{
  "n_layer": 13,
  "head_dim": 32,
  "init_std_up": 0.0531,
  "optimizer": "soap_variant",
  "schedule": "cos",
  "doc_mask": false
}
Each number is 500 + 25 x the weight over its row's rms, rounded and kept within 0 to 999. Layers, rows and columns count from 0. Numbers have three digits each. The size before them is the row's rms in percent of the matrix's.

# layer 10 MLP down, 128x512, rms 0.143, rows 83-127, columns 288-319
102:531472461520526468488520477489464475496501520489529491479515504533536481462484491455501503453537
100:481507482544487534497441537567480558502535524510547498521503511503513450465479513495526507514488
099:486530531540546502480514485536521479473500436483511491502540535534521506518480526510520476452512
097:505483521524525503475487511529478526494483507470498512494458509530485564508482489500457520483476
098:470489492447531518529500491474463505494473485553497497493520491509525484549524532496495496508474
096:515499492552495511503474486493456488481483478469466477503476512483487514497507531497502503509529
097:476462496480477484482498481447521490512539516545504537524506516480472486500523496485521497471470
101:490472496521526499503457508478513491482497541476481496496514505479496493522493483522494528508538
099:522520468465505525537523480560441503518492534521492502468479514480474500504472490532473510485537
098:524503528480504507534506504534507515494473565480480497515461495487494496478527472518531535457492
105:465506508475490461515505554499495469500515511503516463503537535450506452450472519531521502476508
095:532520462460519488506515516461531474457513471511526494480473464479504494541500526488455510513496
106:475505516513507530476491471493505514467528482495524484477551500493504490485519491514502497527516
102:509501505541514507496520509461492520451468585490524528443508504482516474533507480505522493506490
101:488484498475491497498471458475496543468483494507532467523554513490517528534478515516497491470518
099:524514489494511508467436509511516486491463507524466466516443520498491478479509505468543538489518
120:509531542481472561479496418505506475500464529490507498551498518504489467435506517502519516474490
100:480484515522526514515517503468524470550474501453502499469495499539532518482530503487503509492442
101:439501513488487512451524521524478499485476485489491491489448577523486466487492513480544512498513
099:505545549487521484533458434524464516509534505493491519490467510506500509559501489497475514467534
101:474513513483513483512556502464499502520510577466514512504531518513449499472485518489477492483519
095:482568501481528495516540507450508509509534498513489487489546494492479483472476552492529503474491
099:501507484514561494496474449473484523462471480506503526483497496472500517478487521514492502477470
101:493500508503475507510492525474532500506472549484423437490446515486508523536492537483481514489520
096:496475533500507443474458518510552497511481481513481499514491518546470536443508510465475509492494
091:493482522498508512494529498486517503479503496503507494471496463513501522477502522470510492477507
096:527573477472536523523502511501494478555489526517530504508486507509477521509488478515528496473487
106:511500490497457483465488480444476484496541508524516502524490525493487468493467465529555550524487
104:490489489451480521500498493455532484511465480523526463449493482505492529471522526497528487517505
091:505503478510521532498514507510453485518532530506489477495537464435473478517512462484492481548521
090:501484489500467495469469450507516500497479513501502497525460480539492456495484493503522481486516
104:485510488564488509504485470552509536492524529485507512528512487505512474471518493471519521531514
099:489473532495492479456489485512506485469485491573460515469456468486515489556472481504482502491524
096:501508505493473542509487533526494512465532505479472501473478494457482498482483472515515492492505
102:544490461441452545453492513526450478497496489522515505509474497473476510523491490463477505507486
095:502499448534501521496480483495464477491491469493498565489459518499516458527463485501448519500523
096:483521484501501510485467524516539476467582498497555514471485494499516471484479520487480509491482
097:517442528512526516468549547477503501502494463497514453487489499483554523513527480485514494520519
107:506531495539498503501501498485525473492470447532470469520528517448469477520518487499487512463518
098:536511499520532542478515490554489471496481491525523501488513518530513512497475522463457517514527
098:493468522494560519501494527529486491510512472462533540542473477485490499510497581477554507482511
105:479522510506462483505522500507486438512513523541537494465479478488484493484524528496504513512505
097:502510519505501464556483488494523529481476529470513552490511511533521515512528488481464532499496
095:465494501466451515471504514476468510450518510500532480488529549524513488452493483543481525449499
098:492500499470509510552504516532511500510529525523504496543516473534488502519505528524488453521536